config.toml
d_model = 224
n_kv_head = 7
activation = "squared_relu"
norm_place = "pre"
positions = "rope"
rope_base = 10000.0
attn_scale = 0.28
parallel_block = false
init_std_qkv = 0.025
init_std_down = 0.00228
decay_shape = "cos"
final_lr_fraction = 0.0
batch_tokens = 65536
doc_mask = true
Each number is 500 + 40 x the weight over the matrix's rms, rounded and kept within 0 to 999. Layers, rows and columns count from 0. Numbers have three digits each.

# layer 7 MLP up, 1344x224, rms 0.132, rows 983-1040, columns 0-111
512432466489516554472493555497487510394416468459471474514510530442459465511462528592450515506456480538532490537468546469488457499538511465488501465524484439516536523417422516491563446494440543506514451479479548483521489560518464518463479480485408529523548504502505459457469508516510477535523471431471458554501478472507472500476512456598
437561499541459507512528509501436506501462552476491511507455457446503564471522495492472537504451445481556521465501489484526464469457464500525533491459447522490477553540503496503522484518468462466539529566498481523512472525529515535504540465475472492484492517551442462450488434492554411449528492510513477512573529504430433457547556442501
469508403457496489569489523470457452477472487575500551611481485513476476504480431504550545488492459539570521495509475502532509384487475438520561507523518469528494546470556539521447506516459467414493478448447457495543422472481376477532467402523470424475404608525406495527610530467566547486440542446480470439438541445410513543481487433545
505518454487564508518534518560447546528471491496453515460557434535517468493511551445493501525418430521422512501490525559568579476508468508467529533619481597532506524410468455476543531484467501493555469492518514434524477535545528461497543550389487428511535524529532440580487476477466516462461511512530422457549499398533432488460469551440
483441499440522456501477535538416535456378578421470505476541499461450531569547476420418603531499480536427413530499439489457659503600483507468461532509418482536541580423501534411516528504514543491508500534543490593484484491525542496496494576487561562503562474482453552531498411570509464562446489470528526455417586505471358458504548494503
475488499492508524488526505540520499447492516512446453487527508477482520452468514532495495496496502541547511496503515499515484507485445526492479537485500491472504477514535547487516524536497512491466473511481535551481534511479533468493536486488551484533486510530525503548519393505575502512510459498539476503528431474512501489454491468498
456515559444446463540522467513543543486431474512522549446482498474530430481436524502447537487492495451531498505486505507466473481430554498439420431410517420527572507488539436518533495493458511514444516507492448542529472602475398444506400439528535459525446426484585522495504513484527504584497524507552462452547543536500460565521598453474
465509473509446527488507384499512504540499510516509452535472475504474467494522543523476489478468372525529568432483485525470530497483489515483467508514473498451491541516478509502501464479478507485444474530566476541531479516506415508499511476463419526523555586480520446584544465545522548540518503577471470485453451401490537528446485589563
444499525448497493458489533511483487440432478451540495462535501412502478593493492507488508537435443462456577466503486477504510426391568527475491480472518501512437490463526438520486560493465414543441513547425455482501461518483538453521480501492565553476465504525501537481561464549591509497468475505444491489495568483466557451482505452536
573476512509516487587563503584470553522492471428493499461483499488465561500544550601484431437503490519519501461550541563566549534481582488470426551553500451494463519428465497471500455574501568511484538491485488555508477490562520542548503507543497522450434447533488421475422477490548557461498471425518471533527352490544589440595562430542
491548442513519544508506449539494510445497496470532456509473505484530516448502468557492517502505452502523480476494506491562480545438484493488508468487523502495531524464505513459519514519537512459450498494478537523499548526557504519460523441485498528470492522504496485483470479545536477488517507530513486532532511535469544493560552483507
601544512500492445505530502523529507499487480554542547468563450538479450523521492534494449526465418594559525498463448461446457479493467476484462522469480450468494508477498495438517508537512513586436535405547462597521533513456566502519454470536592469552484497504459535498512495535533513490534468506487506463457521544514536462526478441506
520522422513456548547478533509487557531536475493539531567549439500502571517461504489477636448572409494485496523465543583479540539461540478550554497552571433537466543561614530540556439439473519477524496457508483539471462553536454562523448485574543508511504552569496461466496527516418552493515492449596590453489464537445422563536472512531
487440410545433474475510523443515471494562506591583501517438382580515569501536446531513484543499464641517452481554413450535526416555469635537577562574548462478552421499606491561578480538479561513523510452495545474540552528541524553520490553512644531480467497443477531484521514530552575477456460535545518497461474460470525388422536497523
441514483404503424474486456514514558459477537389493515486436473499562501495433449465578596515508551507576492441529442534493490487448479452433575521514494509558476464485570467522454431539474593497535477502501536496570454461499457542492527526494499492574486498467509507550500444434387444492567525466513469515425572497496535517464524559486
482574408561517558554490480512543578492484524587488490507532508553482472507479515564605418508498575547520439400547499549562466477458503554494524519413460497463565588486563490474521502553464479404482498548521487482551550487483625453476457473540533490588446600514525516517540534467622535554504467464497557519525474488451435604520566611488
461493536499536497486488486511514516555516489416518472491531426517571495546512509445493496438488462481538504510429404502461482486521455547553430504535437487469502556440582510535471499474559419523510537484496565463521474442498529534475499488486469446464551433571486531515472444509471527483472443520557446548532512479471548478528505498524
490545467505484557509554490506515512461510545466477539470523505454620455474446444540553491495527427538538505436524494444486516555511452395516484612467457567477500536492528465514480504516539449561509539486469549500565472506472518408531484522497582536438557522404505527495511483441492449532529428432513584445529499574445500506526486547444
491510449519539510607388452566468545430532468534481514525510531504537502533568508589431516553429459485602580576483656486592506471438582497525499571535437498491553433551496490423552519488552459541464501506541541492500410462561423508493477570431459559544576493534508458528514447551581520635478490515534409512566446521435596476567511506534
426529431586448569467532442425492471489508548562457574524496443537577502534490488466512465500523557424458494437482537447563544448506461438520501448466545418502462528544479531497447469512419436512500563483508493489617497495483524458490501558525581439548524516512555595457495523534544571485526477565600531415517524511425482446534598524539
487468565436513426436519447540433494524537527471529471480489429475531486521500485514472435484466505462596480495516521429509555450500577460466479495526496491501573495452513526482478476591497478494537436524528526519528523458453469447491509535530517540513529512489449514454489532543466576504491467519575474502522492497496428444491484482463
469543466478474465473534398531487443552508466422441582502548515504430409597547472469456552565478524549414503411543553429436504588448458435648520522428498493562471574540522456437492515439487512474543506513449499479521504522519515485463485500528427482466484565467493545489480440523473520467515504521437474508494486559550483503447507464423
462515562491496537502403487537413415500499567479455470488537510575459490430462408437476533543487487595501491428520493582465540503562548477445522564477590535469438493456493398550520462553434568489535436524480538461463501518587547547516478510522541513520469439450501524453454507502513503502504482406464550497441512505579456489505484527495
446481498465529510521549522482499462453508540457509476481585532483597494480522494481505559509549517511544562534589553477495611423527525438495464484451568461493483513426472549510467551527591475459467433451516523494494493474520494557524500500503464419468522462494529539484461528551498503508543510496495489399470458420415452493553491406457
454495542580489513520591517500489581462463517473531587388600544534520564522472495540472505452460532467500518564451511409549474388562465480528539551414438534484481526522472472407571461580421485485510476432500445590599467454519588477491473585463499512588507561551430449407521633553355453455437516432503474435507469553491498535473414528519
536421427481479530497529508476478537455509550506507463422453497488495465546580478580489463500469542519571450524460527476490450506521459429454536545473435528447419450445555479536465518459486509531466434501443500537481516505422465516497492508517513486491453525473472547452550447518484520540503440530453476550544492397445507480497453463493
488491501507525504498548525486498524465538460489474533490497537511519427518465496507487472519517512578489478504511558495512511510466480487456547486539496480546518487515534487506536504509538527484493527516491510540509463492532466533538493473493477522498485573502555519487513484515543537467482484457461486492498503509575499565547502477545
512525474426531554547533513464524494468525470480515499496524471556434512487453508507481439494494525518557501515492516475530530451539458504512574502517467580517441591546501424532500495566506515528519553521522472497474463599475418582450525385493561544520544485462426426443515466447515418558499414510474487489531470471614529430560521515505
472538464487449468518612552554482494553498549493465499503511497560487493472498495457486473500501433552493443491429537543474496495568502534426475572561518579463461510510505493550483513570477524458498470559553506489513520508482434516446536476513506510486512519471554494513491526499552413507566458533457520480430422508494567460552500460462
499526488481404467470605487524517439520431527526491524509483441436570488495494465437570504540501430504553444494465420548553541493499473533512552540502517460472423525538481495510510468570500543394460515507545458663494488519466516481539428526498507513503491452572537551445445503478453521505535536503541505535508516466481501477488485539413
529434494569561553533572529520525573472577500546557446468501564503505498429517487457485531456519516568578562445431497535459580429523565524520553559508525523511459517460412582469482566485491405393493459504558577531573463487544477482457495504556525550503440517489547460449564549478506572402541431334467533542490448537500560484450511455453
529503453454495485517514502493518453475499441449523473564473504475516526515544530545588562527528522491515434466486424495435525461507455531559504467482480483523436546499522398556615496517497503469496396493498509432398508553585592544537532502501490571485518473483497548497547478544524526477440511527490415508490546508555506580426447424482
441563488465515555494563425428464470521488481455479396487473505565561497433450535551465496393431521508481547496496450460515539473521420526406500508565494479557499566552545479508536410650425527454462459514518468442509496457494514490501506483502528494545545519537420502422465514475567420482490523506456524453458474535494449491501564480567
510480475527482484487564447469523571545484513491523452471509529477485466512482485507524475494510526486505493539532489509537475496473509538531490493511470522439538547546459475531498473517456510530514500516484511511546503469502446489486507489491464462516506464513506524447513456427507524517501503508511508471462553519536524482492517535523
469521433464490493540488550517516451599525523411493514503543405402539463511513467492479443494418535500492451517542585499481526484522569504462521440477569502518456510505467531537408440520507553512482431501412575546504428497504506540508484527517495540516457426564470532504484514507423476527451529533458572534514418452482558469595467402495
520496524530502483528504531527474570542514549476489542470495487492566540544531553463476488528545415449460440473449508492499502485536409512486498489522531485508510569474522534567462516522567494541506527538519528536575475476491523555467446477468510542440496452512491511556494513517561498489532455487449488489512533537469512508508573562478
501431488480535526447517496484491480496540493493519511502473528490408491563399450498521522488441522625479556480494590465610527490427498498469443548518535485491464530452569552518462517553424536531470422488461525543499496518468615549483497525512564503507510530569536495577557501465564483403445450446559519545478521423462521467500538482508
485499502421497491474525535592510480431533460499551426545468496487441484494506413510599506505484501486526419511450532597486555436554534423412543454461524482527498512514478455503483503564546483531494522503516447515449485493472479583521525485473434450455509531494454550570543497484511499407538495518429404506452584511451624566517518576579
519488469502490537550527513465541541500510539462590479495460536460490550448455486478508494486517542514472477539543533478408526491539517523545502527504404469447462472537554522424412523535479495487546481494510460591552443509507556520517529518405431525613516481511505526454454550519443514504551470502537475488444528477506479498504527509518
495536503520432517556463487532506420551553506527651519429458538490525538513552488451569530531518450515494486506473487568481521519534579456502365546483518477502496483555510489456501559475420549510595483531545604582476460543471492423545547471509537516495445484492483509445502487486382414446509467467440527558459502518540443459508558420453
500509534498508483516493496497513506485474494509517488504512479497503509498504502497525474504488496539503483505500519503488505511505520469490495485500505471515513510489507484511484506484481508472515509481497504501516512510503508500515502500537502504511506467481516509530477501492492518487498489510523508470517484505490470505513489505496
549502471523497467512490536507492461503440525515544477532504535507404460454507478503469465518553494553520477522458512476519478504521486459479478459509530497475530537470503495481498504561462459465486441547445480535476510556534505444507494502508557495501536513511485472452385446512517471526528488533480511436460452495467444498432491597503
444501513493493430543488457502441485509432492473444484551522462510479459499514491490515466402516480532429574481481425547473553541457460601567498549522558552541502542559549452504465499474516537521511455455535452568499494468402469435477507533441501479559596482483468517473438598469487550481501452452452479565527520471523493519433522452481
502491454511486503450507508510509474474491473462557513490501515485481473500476508518527498506493451545550512516519496516474502542498467520504462528505520507514525523486525501475477514485462466504496495480455446490473471509522515504507488517526516499459525543551544508498508509528502533475508479492440483505520505552511517445515535536453
467520537495352422564488587546508480472433455421546420456501472513603436542444495423570584505405471586547504532526440564445527538407473446502479534487520546463478494516477564446478528454501513410457420583523476484536608479436582498456461466437463539491457447542433483527437458504430457489449386537535521366452461568453466402513531517503
489453453542534422623517493437520445510498368527495596496498506429475478524549479394440497597508506626482477445523454479460526472491552428522390496460547519464474565496478467496538619521589488491486535482480566464554436409460566533498476546553486576502494459430490456474391523500571459546394561604581482541576537496475557472521483485518
585514479554459447514488512518458403496464479474524572427471515498427541642469567529463499455459475557485473494445508484486534398469477430489433505492524420481600594458535454591514535511504534519518547532449535514455496461523515484491492514534445466550517531530463482529478560479514504458521529435569440518468500457508589477484559561454
502503493506498500507496515518493516523513499501497488499508481496493508513484478482514497500504502495503502508514499509512504499489499499514491489506497500487506495504504503474501501519504515492502509506519504490516482504501499490498489519500497498509494507495507501486485499515495492497517521509500502492492492499521510493489494485533
508516511464464493496552492445456551422550508498457480530513448506539501521508459500457498538466535524542556426484531489514514508532492511500475495432502497545448449532482532481488451511505533469483522446444519467522572495535477522528509535499463506488513496519501521554411480487539476464585536543524565466489480468501508495487507491472
518547565474513479499516463498463539466458558550531542543467527480475516510519534551476538572450526504412457481517510523442486431488434417426525506488509462511469516449455450475559455537533457491507501471537439472527443456540585530431486445528474471519477512500467477537534440501547587521446552523501412518449557515524521448573521439518
530583548440477537479549459510504469540515523574532509530513599498533541458554549441395456482463498553461396410528515469474428504467542510544461455464520512510455516562576488524525502544545485491527426507429469490538545466527542544466461536482480475473543511475479532562558467586515537525544493483493488498452476511477499440486499466361
505566475474524479479551391596438449496478538477488566493521505400494516517482547564498522534436524551502491433503500511460544458532491460550467482570525437539556605494496492517515499539463480476451521457531447563465369473522553510411543402534389502485547439456464476429430528487482443576603467489530509430480415421516462475581467548475
547481453424529478521499516549516485445523511488449523530505432490441541475398533558536497486472562520515438545432508514494474522483509445443479532489576536476521463522510521488486521525410561514480513461511522467488528554506480476507495479459477445455492557464530568451467492467530547512421516540453478513487504519529507495520543485486
535468569467510496505530503532485527451481456502465461510474460494506555522508520514447507478500520497481477467527485525449495507470467534481513477502506439531515505507492540465501495535542501473472453546495467521493465529482500467456502465563496508494487493475535488507510469518527442526478498440522521468518482479486520517497469504462
480598445461491586462516464510491494473513477475599469410507520466490502490493455579541477511497502539473450447459490452473517541474514522463431552429498540468536485509505505504541507583533451491563472455504473480491514505576540549570482511500502478456435533593457446537551508414470443537486511510398447495481444560480510492495484532515
515528503516496481487543491528468603390449534511477550516477458491461420509534553498540492491487543552495457421543500480504543473529541504461531371500488545485549456511500518519489520494427441412475471460532456543502553458514608542452440458514493459479455515535572492537504493512446442574448484460416554476440498490516505500551517464455
496525487505497500498487494505473505498495497486489503499507500497485491500495505493510501494490504511485499500488516506508503511505506496493512489499492497506507491490489501496515504502504496488478500499486506514504510499494508505500500528503519500510486497502500507502500497506496514508491522504493500493504509493505499509494483511499
497489451489470495603471545508519468549481443545525462425499559622482517456462483560477452431411474494412501494444497496447514457500539459506557549516570526442492465519536525481456467506502530453523508432449464427456508535476640526465483554393460567521503505453457479438595489451532477499410537516513556462551566443453604548525512506579